From a checkpoint of a small transformer trained on Wikipedia.
Size: 12 layers, width 384, MLP 1024 SwiGLU, vocabulary 32000, 43.5M parameters.
Architecture: RMSNorm before each block, rotary positions, no biases in attention or MLP.
Each number is 128 + 24 x the weight over its row's rms, rounded and kept within 0 to 255. Layers, rows and columns count from 0. Numbers have three digits each. The size before them is the row's rms in percent of the matrix's.

# layer 8 MLP down (transposed), 1024x384, rms 0.0443, rows 763-787, columns 192-383
104:104163109112141163108126098142160098137132125136154100108111128116132147165167163113106148155096141100144158084148096151102145080111168148141090099127128154144091124124157136103111115102126151155116131116110111150121122151112116131109151146116109117115127120120122110135108099112141100132110124142117134105164115129099089157208100124135192143096132124128124115102115129117102106099135155143107113126134092129139119113122129100099108162123140110144103122143128110103128082090120098080146088085098084108155114171100132117146141067166157132105099089139138135101132147140091135159
106:064132143103141133131142132136115179136092136123129169158112116144123144135134113142160111124085113156121140116137119123139144111139085147092131167146107087107140130133118130109108116156124142105111102150131063107115112157134107109130130134169164156151132108124140158145118137122118111125089127147141134116135109119119110176150093139134179088113183139086107186108100157134096106117135146106107123104145153150151121142097138111116136140158115136120104148155096152136102110182101122150119123136109159152110120174129139172166119109144111151078111140129102112130133146182144136105
098:153110150134102140139101154120093147094120174171154122133123117163099142136166121131129127132128103103090115145132136150123152159129104111163130116125107108123096106169074090093107088148126129072089169096138142105104142130122141125145135112118114145153094131142123125181116134120152157114130120160146109105140102123146139143121152139112121133132138128074163114141122090137129144156101104170117142118117094124124076137136085166177109112124136124135128092138155157131135149134154122129101136147121175162152140089127103143149097155125138100122145153124104152102163123144173140135
090:138119117125165127127073119114156109140096161125135115136099115073144107149107152107134116176123147136112165134086100106132102114138115104113145094130161136118109119109115104139148116121125106122122144146094128176116157115149165128122111082104086169112166121082126120146164091140112165141140178144135089067159122114102147122155136119176107126124133158128134165160117097141095149133183111131158118118097108132107141150177143121112103132111118110105143148159105153104133125066107133068126141096167125132149142155164115123107152113162143112111148142157114148139107105137116140136
098:125138169111159122132116147117139126107133134115151115143091148154120163138144112160113143130157136101113110106103151117125128163157120127137115157124124162161153100100117131099093116114108134139152210149119160135171135117125156144165122091118115164064077090115122142121127114105191108123126149096185149138148101093147136066117141121158121107116129132170121140148136144090140161090128172108118102153148096112155105166106162111173073165152107153114183154131127107150155134108119131153127142104122152113120112090110144133060090149104150142127136131097129149080142119133142152132
092:140128091123128084105145091078145108093122109158133106110126151123112103119131143121102100101102116136138153132139147103075162184135091152155155099119153186107101129127136128150131128113130091132172159174122160161142130118096146143119168139120088137144116081098132112099102112123134094084099152139138126114140131133125089109146110132125162065117160101151131144178111121135078065134130170107158137120136141155146140137082100132174109128117091146106148164130160128141126122083103195128084124148097156118149140130105128145158130089120143163126123149152157121134135142118141141127
097:085088102110155144132108134144128138104153098155107143120126158154144101090126166146069134105085131129122096109119106125099100107123085122105105107137133170102132142095096094126168114129141123147117128151153087144127165091126107110179139147101115120131117149077106154139142121128091092131122074136136139106097203129181123156137133158142186139095133148101123117143139134119133112122130168131149141159176157163150145082164103135113149150141110170137102132153098094115128089140140110160157092138136111153153133109103123135131105107164157168139126111140120131165160077085134079118
121:155155128118091119157120149117132115124076152115098123104132110150129118094137115159109134098100097142138076151103137130140090107102102129116094081100170134177129145115159143127143115099102155175131129084151128167186138161111093137149105117116104130139129101140140090168088126108153112150122148136104103137142174100120149112136170101138110107120112128146101139161118087179116131133168130134140138076131118155168117122095140132132126131170145076115138111076115152076115159146163103128131122134145149110148124155155136125151124142113114112123111126113085124112131122117134117129
094:154143135146135117156058156089101083100169084128120129148129113112120150056122152098142141118090168156157156120087105140064094125118108155140176113118102121129139140137140125104116145156119150115109135139093132131125115133129141120116125154158145116118141154130173126131135104153137091158123109122135116132131095121094135149183124141138123163138126139112124165161109112141120149104152165122152110103121114142131112160150115103132108113135161129111157151066181123070166158133136140139137084136108150114117156127099143135159139120157134191142142082161116173145154157145115126124
095:144102188142101161143147119124145070079145114102123118084143130157131080100162133127136110095103125132104116144162117118119134124145136080165117129138128119102140116086132146123171133106111128129123119150149149169171112124115118123125112177113148103140128081106130133145152143175098147143143133120107172142169119134131144150105184122122101101146145136148143154117098055125110165134100108110106158145143105108063097150173136168122132088123127100132130130152129158121134120132071093129085126109076130128163090129088146105143135153130111173140136116139108141116147099112127175117
105:138112129116134112117122129119132154119128097117126125128142116128122104127149153139144113081117144123106255155140135111165133139163122151136168137102103133142103104155097118163139127110109139127133128152117139133126139135108146127110124108115128119141071135113139129105089121135110123120107139128170111162132100137109119131196155132162146202162124118132135147097123096111140135114155135094129125122135154146157170163151122127129120153104096146081122121139129098161151158131145144161138108128119118130147113080130142132124128108137122094160106130129125111125144144124110159111
096:184169095127126094107101137116125105073137076157109141133146152107141102086122162100180143107135161092144089163140127131167112140126125141125127075132126117147107162152137086168127104163158122161115108141148129096135127140137132147128148158093106109122104128102150147101082089144154152097143119164098122152134102155110112139166136117170169149137076133118123150138109126172122131143134089154109084182100120099132161112143165140130125142135160138119142120115130148135134143130108106116129115087139157137059137152097160114125115111153130103129151119137138083063123124188105131155
089:125143131157146073144133131106148124080163103115105140084154103145121129100117077112105143117126130144109237114125119135122138148136139091115089113141118117102115109132110132090143156144106123086117121147106088165125153109117165103124098113143166132153126203125126156099115119143118133094137109109090108163139114125114142129034101127119116209125078110161151167119150073142119145141102120084133130119127125119119119127134091117114144108131104122151110146141134111109137126155117148133124114123104168122089168152124098159097141135119140138145127174144112184114103108143110138172
098:124145142092107103098152129128115130156147113141102115081132089119138156139157146113171173086142116138142086153101156126089101086134165149130148148104133123109138069093168105164161136155153125130106157158118117079139145090130165083158161110093145087128111103110142148135105150157133110143132110115079146137132130130142143136125164121158145124133169141149121095121134110127135132167124127059116085138091134074118155143151091116075123124129110145133146105128140146150104113119102126122121135169128127127097168080087142124139181089108112094161142127157117136103125175112141128132
083:110147104153169117184111145126164103089084129127104108159093187162153125101077109134161155169119141116113170160144162125174147134168113139143129139154121064187166142104110115132156146147115137133125100153131139146132101158151135127126128086142101121140146071098131115139119098112141108147145149136193170132130151133132094105140125112109116155141133138122126104139163110139151126139131130152154072142144123120164108136170113095157093114126170127153171076112108093065163121133114099124117115162099141101149169164101128129100116164119141135120121168072151146119135154157107102137
101:089098105185148150085120137113095111118159116102165133156141115156095114106136146133119156134124158085103122086176142150113100123103104102111141120143149094116112115117141110149116102146122097114108115141091172111117132147139119130082128128098179143162140138131127181119161154115092083109166086122165120111129118122136153104176142140115104169132135169111118139121160151111136142108118155134154085156157135149101105116124106143154181133130087139161111108151095085168156126151105151130147084074086077143114057119133091167128161137084133087132138134151129120166135111126121089113
104:097138141139157118135136170117116108095145142147131141138083122087108112128153176114150094120182121112159181134100118109110112166160155119143163134129096104168136070152121128170151120099093123134115220147145160103129081126129128106113157110159152126124139183113115127149181073130081110131132113137148121119099136116122154114134148126144094176151140091173092149163088118132113127110107115146115134149132167115141102129064082125137143112143128122159116110162132153106074109131167097144137155101127124084161120140083109100139115123114118126137131096129117098101130094117114120123
104:129115111087114150104120120153149153132126165157124129120137153110139132155144165156099102118165146146126125142130121109105128136137124152125163122111125109069118142117138117153153098121134087082093148193144140064106138124116169170119154148134124128112161122104152161119114106093122118150139089133092100136134141101138133143172120116077124128147131120124107066098106081163139123158144095128113140145148135141153133137135131110109118108098144119093091144127129113110130171146136118172130141116106128096130111160158131139153130112124125137141091114120121105098099165117116112151
113:108123144131133115132136136178110113128107155175118152121120093109143146141142128116091133155150095161151142118136155125128106151134127107111119140114151100115146096107122131084120140104110140117143106075104116126099144174073121157112139125112100127127146140135140121105137117139146156164121162101105110137116121151167112101156148184102109088112143141131141192079108131095134141097129104101087131143147155102142133120115113126103153150175096064141100157200120117120108126158127175142123130145114121141117111077097128137164109104141144111157122119181154144110117137138107115129
095:124127093115110120118076131148108129139100135131143138109105164115123137097094132158107179132104161134137101140093121131121149100178154164148131111098131155116127133110117068136186153102112111162073090160136135115150088111092108105128132133163101169121083129117132118145124123154121125111094143092108106125173117167116126115132127125151104144149126142142143120116124164138186169121115127117156146102095104125134138135115149121121110145121155141110136141071116096121112128106130126101115152116124091124116151130110110106152109094104114135153124104156122142108123096101117121110
096:107119154078135131135099142120121099158127141169147156152121112105148114158130145125133136166132134136098053144109140140139125137136126114171162092118121133101131117122140107112131125180099153103145136150140103092126124096127163149182121117109104148100128134168109100197144112109179119138150130149149116133163146075149111101064151133129151130110182133168121167082093109101157165146115126126113109115086124136168143149115128126117109125142145150126110097137173103139128163129151153121136121074130110076094144134144127099128126092135139142125129107136112146123181069090114139101
103:108100161131096163106128135104173150113133130130131143139153169137152130129126164124119096128093148160119107135136119152095122124144097151135100090164126126152152112097128119102183148086142154109141155121139143084137150112135112129135143131159171139124139120130111148110117150130092114147112190102151160132148125144150124162126125102134154141132160105122109124118125105128147108104130160114122121140130102137102124086130134112098109126135112114130179148114101078056114099105126098091126121178089110094136169123149125111109124117119163151141122109072128107107101134169111155151
086:150080152144118132138126140154117165085078133106119104100126114117142147108139107091141131136130136164135221095108126117087104101135125126099124161134104122088125144166155124141103145143141096154135104110125127140141134118184104163104133110127129103146127125154134117113129146105098101145140134145139081094145147097100104187163149129138128149140101115128129139103130151123154138122121097155124101121168161117139115144118124146124137127119109095081134123144142127083101152167133124109104150106137131118153106145158135118194125109130138154133142180107153189144112134176146102107
105:133115127114123092100122134125158134140157128153138171119133121115115145126101102113129092114155141118132164138135148123154094132109101115098160148135107119149163046138097098073108141146111164103137129097122105134165168157064114108161149078113143101135127146119177093128163130126131181135129149151176165100129123128147126144137118143123086150099122146095141146136176150159155101121144106092104144145134083129160125143119137117131151160063140150102142147122076149135160120120178139087138102101155137145119098114111100146129120131130114123126177101141142122129077131181110126141
110:142132121106143087154136130118132171143148130124149121099089130116124108137106119147130110111135090151102077170142145099125156116120097094167134143132123129117137105154143156137129095145150157141145133103120122143158060127150124078167130115115136115135111075095126135167134124126126136119159113098137136141141106177140101111108107136124141150124144144087156131154127150079141134119152157181108120110095096136098114111148152096146137132124158138130145135153096132154108152150157102125111111120176147098167170164154135074189156098082113129086150131113087147155120144181139128167
# layer 8 MLP gate, 1024x384, rms 0.0347, rows 764-787, columns 192-383
104:143185134170095131185157147127123108145127104094140168143092115157144124148109096171148105123141129129120116123122138141161148123130180106148141116111165120112147115135141150162114140144113148150155139103168164116120114112105109111122102125128104107136131095156134077123180151172110102102100138059155107122160095122132103116145127115123139099172111153092100103113103125119140148159105129096120147115082062111133135095068133151163090098121147127129128086094153127128143164131091153110143111176116102140140121150099117107122101167119164142142104145130130129151115131142123155117
095:160102165158141117118149080136115140071113140129142109105096123055139143148116079117126140151101129109057141113158113136126118150154099143128106137114105135128122131137126186100139077103135113116135165126123172127109124169107130123128120138095110121135157113108127135142125096104114120172104157135117126122077136117143153116131112083103137129142132151097127152136108112124146099157136096134117136150105187090104096154126086106097129155103116118115144152125100141157141108141095148123112118138121121116143105125127142164073141108130136131130104122151123150177083089167155137139
093:115150130179138143133148166138121119136144144105119119113167109181105135109168123163149163105130078119121131115110151176170156122141141128159122115153126133160137147146137123105134192096112129096122102111147163109149149126116124127146122147107134138120095112145137139116070168117137123108128104085104154183136134160159119140115097148160150122064108150110082132103138136110095158107131117119132146125164165165101124112110123146114148135123106155122124096122142104125147099142151134147131176139056096139135122083144111164143136137117129143153117126144117139165161166099106092137
102:143112149130106114124103132135162143111145139127147098103127102142138124139150120129126105166138122106111124087140120141114148158115148159157106111149141145118157094137109108141070144082159109148136173106090190129131130159129125143106109129122121077129107110113118148120140117121133101135109148111180093148139057118165122126122122146114189108125066163166147170138143158118145155091141158135155153163169145125073111157110136098121121109126132121144140132135136083124098116128142139162124147078083143120102100126091114129123106111144104194120131135172136164051141188107103176147
098:156102149141109140129127152122117134155131152121155110133094092093123121153153117111116125143145152133118116139160156159120119090153157149114095129103119072123153121145150129125188138139107176123099153083137101115131126129142090151140132122126106125117156113106151164155121086116130174139180121130131141093128145128117145085092145144145149139094133133131108144108144128139191125139142132133127110122124144105132149134113121101119164169121111118151145102121111102111085167155095105109157124127089077145104147110134159129141101166120113127137174165107139121116129118136116144137
100:156099150109141155115110076091124137108150150128096131145114152098139128131138127180146102132149146105144152103094145173113167130113119130137117162124103119171134154097141119134151119117131145167079131114146111160148133119115144093116122143141138158182087147115143130127119128111122132121099157108119120106087113089148094146083108144115088147095159133150209123151087154125166122067137118118176095149127105117111178114151146126099111152162110123090110174126133138133105150119147116172133160094131093146133157095105096099103106120120110097171135100108134114148110108153091149120
118:160166153155142081130132079145153116122132143141139146123121151181153099152104123124116114133139148103101058124125124151082105094109137130130092089112162132168172126113171156149102146126127134142116093131122119145097126120132089129153076112099137102155135126140119109157148070120128153155099137139116117157084139093109095140090081127120116083106136132110100103132091115120148140117121107121107154115120141159158117131120118146123120149134130081127137131105095127110095162134126124171095134118129143098119093151130152093182168127138135142145112153108122119137115145115127143132
098:126134149126084119120122128145147152096107124161140145124122187105149123138119075154154091126169150148105110106136164094137134146111166146142114104125128147161167112159133114131153136109147118148133139125124146140156142126134120099121142096144127101158128119090144150136076126087119158121145149125144180122105139119153107088099137125143111104143107121126158077126099115116188127091094133138120136132118109121129183123117129098154111153117102131149125106119069153158127105114132142149153136107152120115119122125164090096129116101114097116140107110118153129086124154141147086180
097:093135152111176087129175142131123112178140089124117131143169106158123112131133129096145092113156104111114133121124140146124152154118120173087149064128115129080156103117136105137109142124134167083151112124087116120113104139116138181148118151102107146106119106127131088143185116176132116168101097152109117139176107151141130103150136125140116149131153102106132132091123104144127162165084097135150147144094138130114119152141107134058142117133157147113158122120143172160118165133134133098135112151134143087153109162074162128103179097113159145148117087164141152121104087117130166104
106:121106145124123090138144145144107141147142123135115114149121099076169135156116111124097100093177098128151120130158128110146119128090093132106139117173108121174098139091115132164117139140144118151135101151093117121137127091143065112095147108127085085124092131144125130140118163157113119147126125160135128131141173158135135095101149068117139054125131120152114117090114123060115100133116086133086173107103121139148174100162129142126130091127124091146121117149144126156142124152148148145143114165122170128084099153175126111149086106096158149122100138160119146145136124148133142108
097:148120103140170125143116147102134123164084134136081128163128111102152158152142189134157110161118149153099128102159145138149146099142154126089089112114156108120115117125119066126102131177138138148095120116113157109133117086110134133119111121136154138150108145108164115120095070154152142137160111116161107141133118114140085103131157129117151121082117133125140118095154130169133105144156133107133121129093095139125173110116135094097134162134116126146146142128154144138128150115127104126140090108143135148089085122116161136152159112152167150079148143112152109116125109158162106150
107:137138131165096124100106115161139110133118131162156095150164214145124130164146116134141125118127139137114132122145133115146116113126164115106122166117145124122155145146149104135150162129141116146168126143128168182137149160129130151082132124114159149136149096118131092123089154106146134149144116081151141111123142168095102112117122089182121132085167129108163146070109161088141145143124119090191094146161128109142105125116169093128131144127118143153155151150162079104135143124117142112135171096118133111165146125115118115107144142125111167139125170130163153128168130137162119148
090:137095115136139147087117183161130106130089122153110129077151103140144176132132141139094170097121119130096140125164150193135120163176173116182191148147151146130154157141144135155171182099109124118158123129116069134155109123140123059152143128150154114148163139160136133120102162126146101122153130124151133136154129101116119182102138145136150109155114160155048135137144145102151170114149132145098113154163133135131137102116124126122137115122169086134091161134128129120187125103135146119104175156117129119085136134168143156112120118135160123141121115149118140168138118147134122122
091:174101104105091177124114124136105177159135135173136125141098096145112115137135127137144087131109148173080110097136118125101156100113166144158139089107146151109096116126150154134095158082143133155156131122132164133146148121133129159155182139081124142152135153142144135099162129149103121112165123163161164149141139146147110181100104137093165132102090140167144142110081112142126138097106126099124162130124128123142120145132142150113162182155093137124141166163102131151100072134137137161109140097119104164116110114157161162157143087128120191133096165161139141153131143102135113153
092:114153122143125169101107154112139135159101101107118114146110128141136132138174134110112106122094133138133146108140134147129122157109171167122125161140126114102157122140118118168107112100125115101098165132093114147096150138147158135100126163117140153157116117117105150128122139118140174131155085101151146079146125137097129122126131133133126133157164179167108129078097136114112128090172154161131076114163146146140115142118153170128140117072135144098143155091122111077111120149081152153146127138138081117149128107174129127168099131156102142127125126133125155157127183135134115112
102:104147093144156146138089169131110102146097085143140134130110150125112116106153141100149068158141135173148144124125091114153092133157173118166101131184078137125112113101131122144086121115122128139155131150161134170135146151091139110153171166105100095128121111128108134150148124148128127151174097142144097115122068101127125120094104104141083136099149181134112123146136136136109094120087110142155054114120173119123146144119103132140144117175126144133103157127144095098085127123154083181131143123109113093075138158146132110164130129150166101133112154120132177099139145126153103114
104:135108115116148127101085127132146131139133135152120145146150094099126116115152105097095119090084125152124126109131133140085137128094192158119149089159117153138148130099132084131094157155137104180128095125065120156135123103127085123111113137118115139142138124109146169102130177071171105144121174119112164159096152101107123102114184086141166136101146142143120116128148140125123131124140142117129122130141147141068150103087122158157100114135121106095158123062130083154120098139164139149133133084108140122159131144120127145109143086181132140136073128094142150074167169131117096125
110:113167148124124126116112137097116107122153123130086122173097084136152107118126125171149148115169107099132108098147140132095130145126137116183078147151156098140107102093137156113144140126128174090110159162134114163093136105144114128140149091094131171130108150106114140100124129095144148126116142150099112126153121103130135107142132106115074094137115086112166109150052082165172143162098107106126152155094158105114129122139124141138143145099114138120123168107083075161100178120126104100151100137115120132150090088159158115158108160114135141133111154163106095162108089123154112083
097:126141120159143160121172139113145154164164115091120085126145139149114085141139147136151126085121125142126124171162110112129149090126137106194123156134124179081082112121125135157089126146139121095099114101166127111116136146088134126150150094149109153140149106167120140159127147128112141135131154133110129144144064105143143119157116146087101133119144130128110132142098144168124157116101108103184118119140097110164182105131204106141146096125108130129105133128140127191115118153108125151097127129142103122132145112152103134123102092140153131114140154122153142120137166140114140120
096:128091154100130144117162113144116141133156127141101109144170142127109151140140101141088146116112180130145124149126142058110147144115119127135101149164184097112096138133161118114103102131177132128117106125110120141127136167124131131152132124140146099153193164103114152133126119148136165120116151123165156144074162151136177101109126110116107126096090145119109168131162097115168076115155071114137131126104096143146115140166169142136084149140119124100157141134151122084134113149132161113116175112112155136176121145136118162122153097166109163120129150094127128119148144113104092180
103:141107158138120150120109113120113139091168150115150188102156104127132122134117106128109121133127115117100125124190130208114134097125128149102096127144131106109112112143096166113128157101121123097114133144165145148129181090148116117155099128162115148155148087153107139146098126094138134106169128137112130088139141152142153107118137110060159114093164100163084115131110157115147098143133116102095108110124127127158123097134157132106105098154107106152116158145116084138139108108166141129110116118148124149133136110136136142168179107146174166123115134129140126125074119167086146114
087:104164086081126147109128149165140139108126113127131144134137163139059093150123120191126113132134115120158113154151143147148109160173120101125168110114136161132135131143129114157143120151105115159123143162132132130127175132097137116135160089133209162143118148126118110090123137114122102113117099123154155124143118144116161094153128102130151110125120103167103148165167163174109127118152169101158129142123146079107142145131099130101100123135126110154104118110088140133110131130118112140142094104148130132107129145145120125150110132139111153139075126175145129138153155059100143136
100:160117140154156125137161147098107102155146143091139097118140146166137095109093152174144087133137129134095132127187101154154118107148148174132174127115158165144133147090182130161118126135176150146160139121116121110093079120150142149105134141170113129109134099153130118127154115146155147135179122140144111155193134139122063092115092115101139150122153138127120143120121139130137093122077106143153086104130105139148120122138138166141126091153120139157106106125144072122179127124100168108120136107140126129123132149113158120167109125119131116099155154101098147156090098086148119140
092:120149131117106155112156115116087115127122169161113092136143104139111095157139138162146150088140100124132086126128125128089154115167192107152111132119158125151183129123085132124180146128138137183115114149139156102108089092133142103098102136167150160120116125152110142111115132151130173123104149124141147129152118095139107139109145099142135135113128126099145121108130144145154102115149144121114116136156159130117161096139126151146156143122140098160133126092175117133147130131135141151098149165042132110134099135132112095168101123142101140085098135125143140136119120109128105173
# layer 8 MLP up, 1024x384, rms 0.0356, rows 764-787, columns 192-383
098:138145178106146123124130087137156099136140130150138107147143158158154084121126129134164130127175139102116173127082093139097141164124157116121136129145148141122119149114112143135145103095123114100118119180133166153125136103174140156131157140180130146138182113115108132149136117148127151115123148167171147137148145103139176111102110127121139127138100102146151114136104110149140109126113143162125179126104082136077136096110127084153111116101160123129142128115153129126110125130098117138111135120115127144148095131165140141130147081164134135110069154132104112138111138167115151108
093:146113149126144144139171114113208105126137119127120129136113134138148153175096125160115118099113139132107106121180169121105122089135132125147146139106128112124152198117136130137108120135095138172172099130119103083115145121172126084107074108122134092171132139130118148129093133149116146097171097134122108136141136147127133144136112153139138124164128135155135126123106132122146119089146141165070154115122084118147125126100117096104137207114132100097106146141127068148129141143117127120108088151093125113123085166140160130141091138140080122165129112127143112143118060124080093102
095:113109133112122114156127105112138155112114115146110162136142120124133143098128084117155128138124145150143174144121122166106161100121101124116140105152131141116127153123135171091154139098129183154138073091144130119133134126161174131159172127102102159100089134114133108111088134137116083148104144138112078155163104165173173181133116129148099156094148079140132153114158101118118139135125094138082081145143145130110115130108116095102152153101140106094107123104126141120148137140177096125114158170100137126143127090108114131119140153075145125126106065155089109152147128138138132073
103:099120103145098131087183105146166089145136172162140140150106122117131136150088137135154121133161142128090114141147165101090105109149153109088115147136117110103112146142110127103165128126118143104124107110179128075118127101108116151119157115127143127143143122145153157115098107140138145123129135137091135147115158166092108152132084153069099115116157129111087106120125137169114140116119119133111103123120094135112149117150083129109137212150075108127111132167092177164133108151141110138135117119181141123134119105141132123162178110146140100124094107110127105160089113093147122092
104:157107116154150171167144109142108100175150130120114087170134133107111118133145122121110140137142114124088134139145105125173067089114122170165113128149141141126151108147141100100133110073103166133098127094140113122147136133118132146115115136161155112119130151150116138083135123149093119128174119103160091122124142112137131131091111086162175112139141147146091085136126108126097099126130116134113092137106144178154121108138111169133124167129091120173140125131148146091127136142129085145100162110094123119088101136148129094117105120111134098118131145114137141112145169104092119141
096:126155134105151106063081140116070102140111149125091130108139072135161146161124118108121138132126147128131147123125129165102071119145142113120121141132090127078140085120127122105151101197150133098097079134160164078127093094126138129130139099123138148109127117123100101131121153100136134112154133136128131132173090125114109094134146118119099131175138150187159139089152151134128129163122076149128113109115117148161099149136153131103098092116143131111131149129105114117152105143115136156096124108143124123127098145123102102126156139154148110162108155113124155122163056149142122136
137:134122132144143116156157101121158134100175068152108105138125149131161146142112149118135115091127137117140167177113134118107080129092150087145096109129118116131145137097069162126098123088102134145115098113155152117113139144096105121166091157128121130160139126132108126147116095153093126120129063158102141134088193093136135180135099136126085143130148141109111154179128118095128089119112170148139073104150144163129124184098120142117109121169148099122133136117160136123096181138099087164096142148156142136146102108125171077150143126119126095136102125119105108153128143140127097101
109:135135161132112135096128143143101150085120162140105141115113121100170107096119155158121110105160124153103120104131126119148129125109135120129122154099116153149098119158117126135122120096123113151088086111153095137151167127154111112113141099131128105148130115103142152151128127091116149127128136117124112099149127093150123116091148143132142085143110133138144124132108104113109163135157125101095110103106110137162122109119133132124169131101094106133141163168098100143145131144133148131129112172164091130131144085102112080137150087131094124089084138172116086130128114162129146095
090:133169079104155131110114105150117153181104131133172115150126134131155119137151137140099124132100130121157115125129164160107143146135062170111094119146145139117120110111117170137111143106128115102159147106102090100085093150074169130136111098118096161118162137165098081104157148119121156132107105179131049145128142173126106098112121134144135134140105159071113104129131171152124146108125120168172155119121173121167162081094131121081135130146155139149149110125108129141152108124151128127114105138130078104130119167151114174112093135102144087148120130136150107103083146118128110111
089:096121115108130099119120111141102107123159171151127117143150165106140129107158119152101130102102149117117071117122117167092127118152135149150124110128153138121150150098141110136096169115150127113127115143131125152131116119160108114154141118158104127140110104138154132126131166125152153102142107117117104107138136137162110096088114125103107078111169130063120109083128165133121107121072155158149153137127131130138144141138128124143108125144147094123127143113096133104094072128145152145106154151148135144126145099121119105119097110133148157078154138147169091126118145179109104089
089:085144141137135132132125112162141119138128149144167102105096119112126084160131147137116149149134091149095121081150125174117099072129111123120126135153169107117110121154101118125157133080148124119149135156084146118094138134161192129103146087128123156136129132217120108110167092146106189144166109108107101090143120135146147105125111126113135135111144128137105090133138136117147160146148104103131149130144142156116124171129109113126132135134097102177130107098123136075160105100113181131140099098108115143119112137135119132157151106102159132152134143156137165151094148095101127091
103:134139121155141162063128110126118125138099117138132112112123180134091091094166108139121148170113172121098110141155126153146103095163117111122127126170104110115145149142125119116114148143116135141133135146164145144104153120123137160084108083142142154135138114124157134095153150098112194143079173064107136085108123081111112084136142105113116112150143140072153100133120125126152144155149140121190116139082156120147097162158143125098165138141102106115174125133150143159102140139095126117124128125171138144130113142107114130132113128132129172134145132143126093118118131132136095150
097:103117164148111117118160159153118126101082108142108132090141147121111097108169160162148105108117129119102130121128133122145065188112142105131140128147136131102119115120126098173112117128139135145113141142179126154144184107107115094140181074167179138116095160143075101111074119147129136127105127128122138130110143178125155154146149154121120123096118147151141148131087159164107126113142126137117134125104142060132117087145110156095127108134095100118172134156132165175127162124118161149139160119117090121124136144119163144084137113156154115149130145139163139126113138117126142169
095:140113120107127182089137062123132174136120154107138115086125132108142136157172131111112138147147167130140147145113142085102123126114119106107119116130170150087145146095087140103129127128153118082116107110147164121069136117149127142108132131128136120122131151091117105085134151149123178132088114089129136122128093138107123166119101151110131115153137167128150152101113140100146117128129117129155135133132176102091118127079104104095133157085149129144120140166134139154136155164110158119076157113139141108162129100128134156130130113145116175124110144167172096148100107146119092133
104:098140105123115127108135115160135080059110159137158131151127149141136105112083087175134110155162140126099124140126140073122109114131162126114112115152129084111113166112130140140158167119151111143120134105116124137138162129123068125181149056133103127122142144166126112101059135134144087151115155078060138153097165115138119137097092140118160096098118125126103127148166171090142150128126102130138150179155167094143144139163097157138120138135117099153133090134162128124152090111139113180131130139158143125135133138121137134083109110152155101148103141147148084128130134123131162134
097:138135126158137186103153120103144133132162152169102111109099094147127135132105082158151106126088165141081113095154132163087134117110133119119135136134160119119116119100094074109123098125121125108135118145138090138090138126125122116112136141131102151128107102106151109087133147114163108146097151115117113090189132146106123098104071175078083112126156138119141116081096124109148102130125144152128109130126112105164075126145117098101126116139129113085137136135137149158103164119092123131135105125160138176141162133119121099100132155126098148152142125150121116143088120121139159172
098:133152127147109096123146109142119133152128129088137108107154129088148139116112069117145136131133152141125131168153110126141140139172128131103078098132164135146123106114156141132121131129141141173149122081142162148104158169170160115138114127138105137119091143163122108124183145138126134111152160117120083140130127112103129097119126153117118133137151065085149131082141126078148173145097127133154140102128111117153141104124129157093110134159128165118154065140100105143104124131098112134160152088127111148122137068078123118174108130136127145174116132159145102134121084136116113130
109:107180138127140125123151089088168138082122111136108112123114130158179147130083128121172153110145137146155124114108137148087123171148143135105140122133148172137098130117062114125143143140124115138116154132096121175084123146149113081125172132140157132134133124119131092115120110159069139123121149139146128154099107113146143164138145153187098136179097114156158187132106089128084165142118120088142133148123096112161111104113166125158134196110152154149110117103160134081133115096162133116141126131119148142153173158122160152149137137110090144132104143109147153149137120130172108169
091:133119174148112130151145157124136092138153135150136103116113102128127116169130150093147101134145128083124160164181119112131142106126122124137141134109108089150085124148159133143120123123129144099168188103129156158137153127104120099157130130110130048135160103106137142140143120145116132146113137146132133116077125090146137118161164118094114132116096143152144100182142106155127135115130134119118119143117119158113111153138113110162104091118142088172097132143137171114095138115141108110149090146142123113109096129132124109073144173159135115102123102070127162125155157133118123142
098:101111133151133129178154073119135153092141126110158129140159129147121103110170125139159132135083114129157157127141124124132142149139137131120127122082133157126090153111149151133141109174139092112164121121155177117116083177144115090125156112125120076099091119092107136113111134122128088106112154166079117112129073146126144171111137130149144156126140144108111160154117130140118118146129150119138122147166110101140112135121144125145099125144120122169129141102113138103147139134138137109115111137152163115125153138118141177113118159103129142091118145121086114164112127115141124160
110:133123110087085143183121097128146137160167141160113126120116150095142153119128189164191102140140127064142151117104137141114120101167139125176170137110129105101156106129129074119143128165145144143112139131095158150118105155161148144084157119117144134124119194104128099140133142140140131118128116140127088131139131087136107114100146138116122152112129148117182120110140129131116123106112116148136130131156116084137102133138074119164144102084145127083108154124110146124178148126163116111156123109131114133147158148116104152092090139113091138123120146128108114144152135134111088139
085:154111121121181072171125088121101172124163153126098136156144110122121154141121134142154129179130170137117145180078143141123162117142114121138105121127172137141113068112154116096089097122132143130172132098113150147145127118082135128158155162172122142102044131086157120152164123121156116130114155134110149180098125138129114128113143119132143112098159091136163170109131101130139128165135124115121154115085079133155155141133124115114122123137152186150172141137151126147105144134099113169112100126144098149154164129107113128067108098101118124137103147150137083117117094116133117139
101:119108132122112128123115120145154156161116134140109131125147100055160150143156094094146156119186111116148110114135112145149124146142079151128146174118172127137131150095144159121125075084118117100108150130082164177138150144153105138096127181082114113131118086087160120133150131131100098120076139117140062129135136117151132125155147113102106163136153155134100148140128105136145103096118134127097133166111131127145189112109125143103147100146132138139094112159111132160120146123135118177117161149153163132140153132146160137140125138098139183119126164099108104138123153121108111140
106:153107094081126106150133133041096159123136183142119113157165093129157147120161119112155163086183134126115156160131078151137148088135145111104113118120146100180127157108122123104142083140156146163125133078092132139141091102138132120124137137166073146098097140080171160155126177112099162130122175161116105151138106113152139147154176067151123157135102137102139147095150137122114128128148166130101099107140121102147106138146112129116145149102154139134174113120112131153137151139113106152091129118092155135145132118152101098136137114098124146117109126118143149110128107155139126122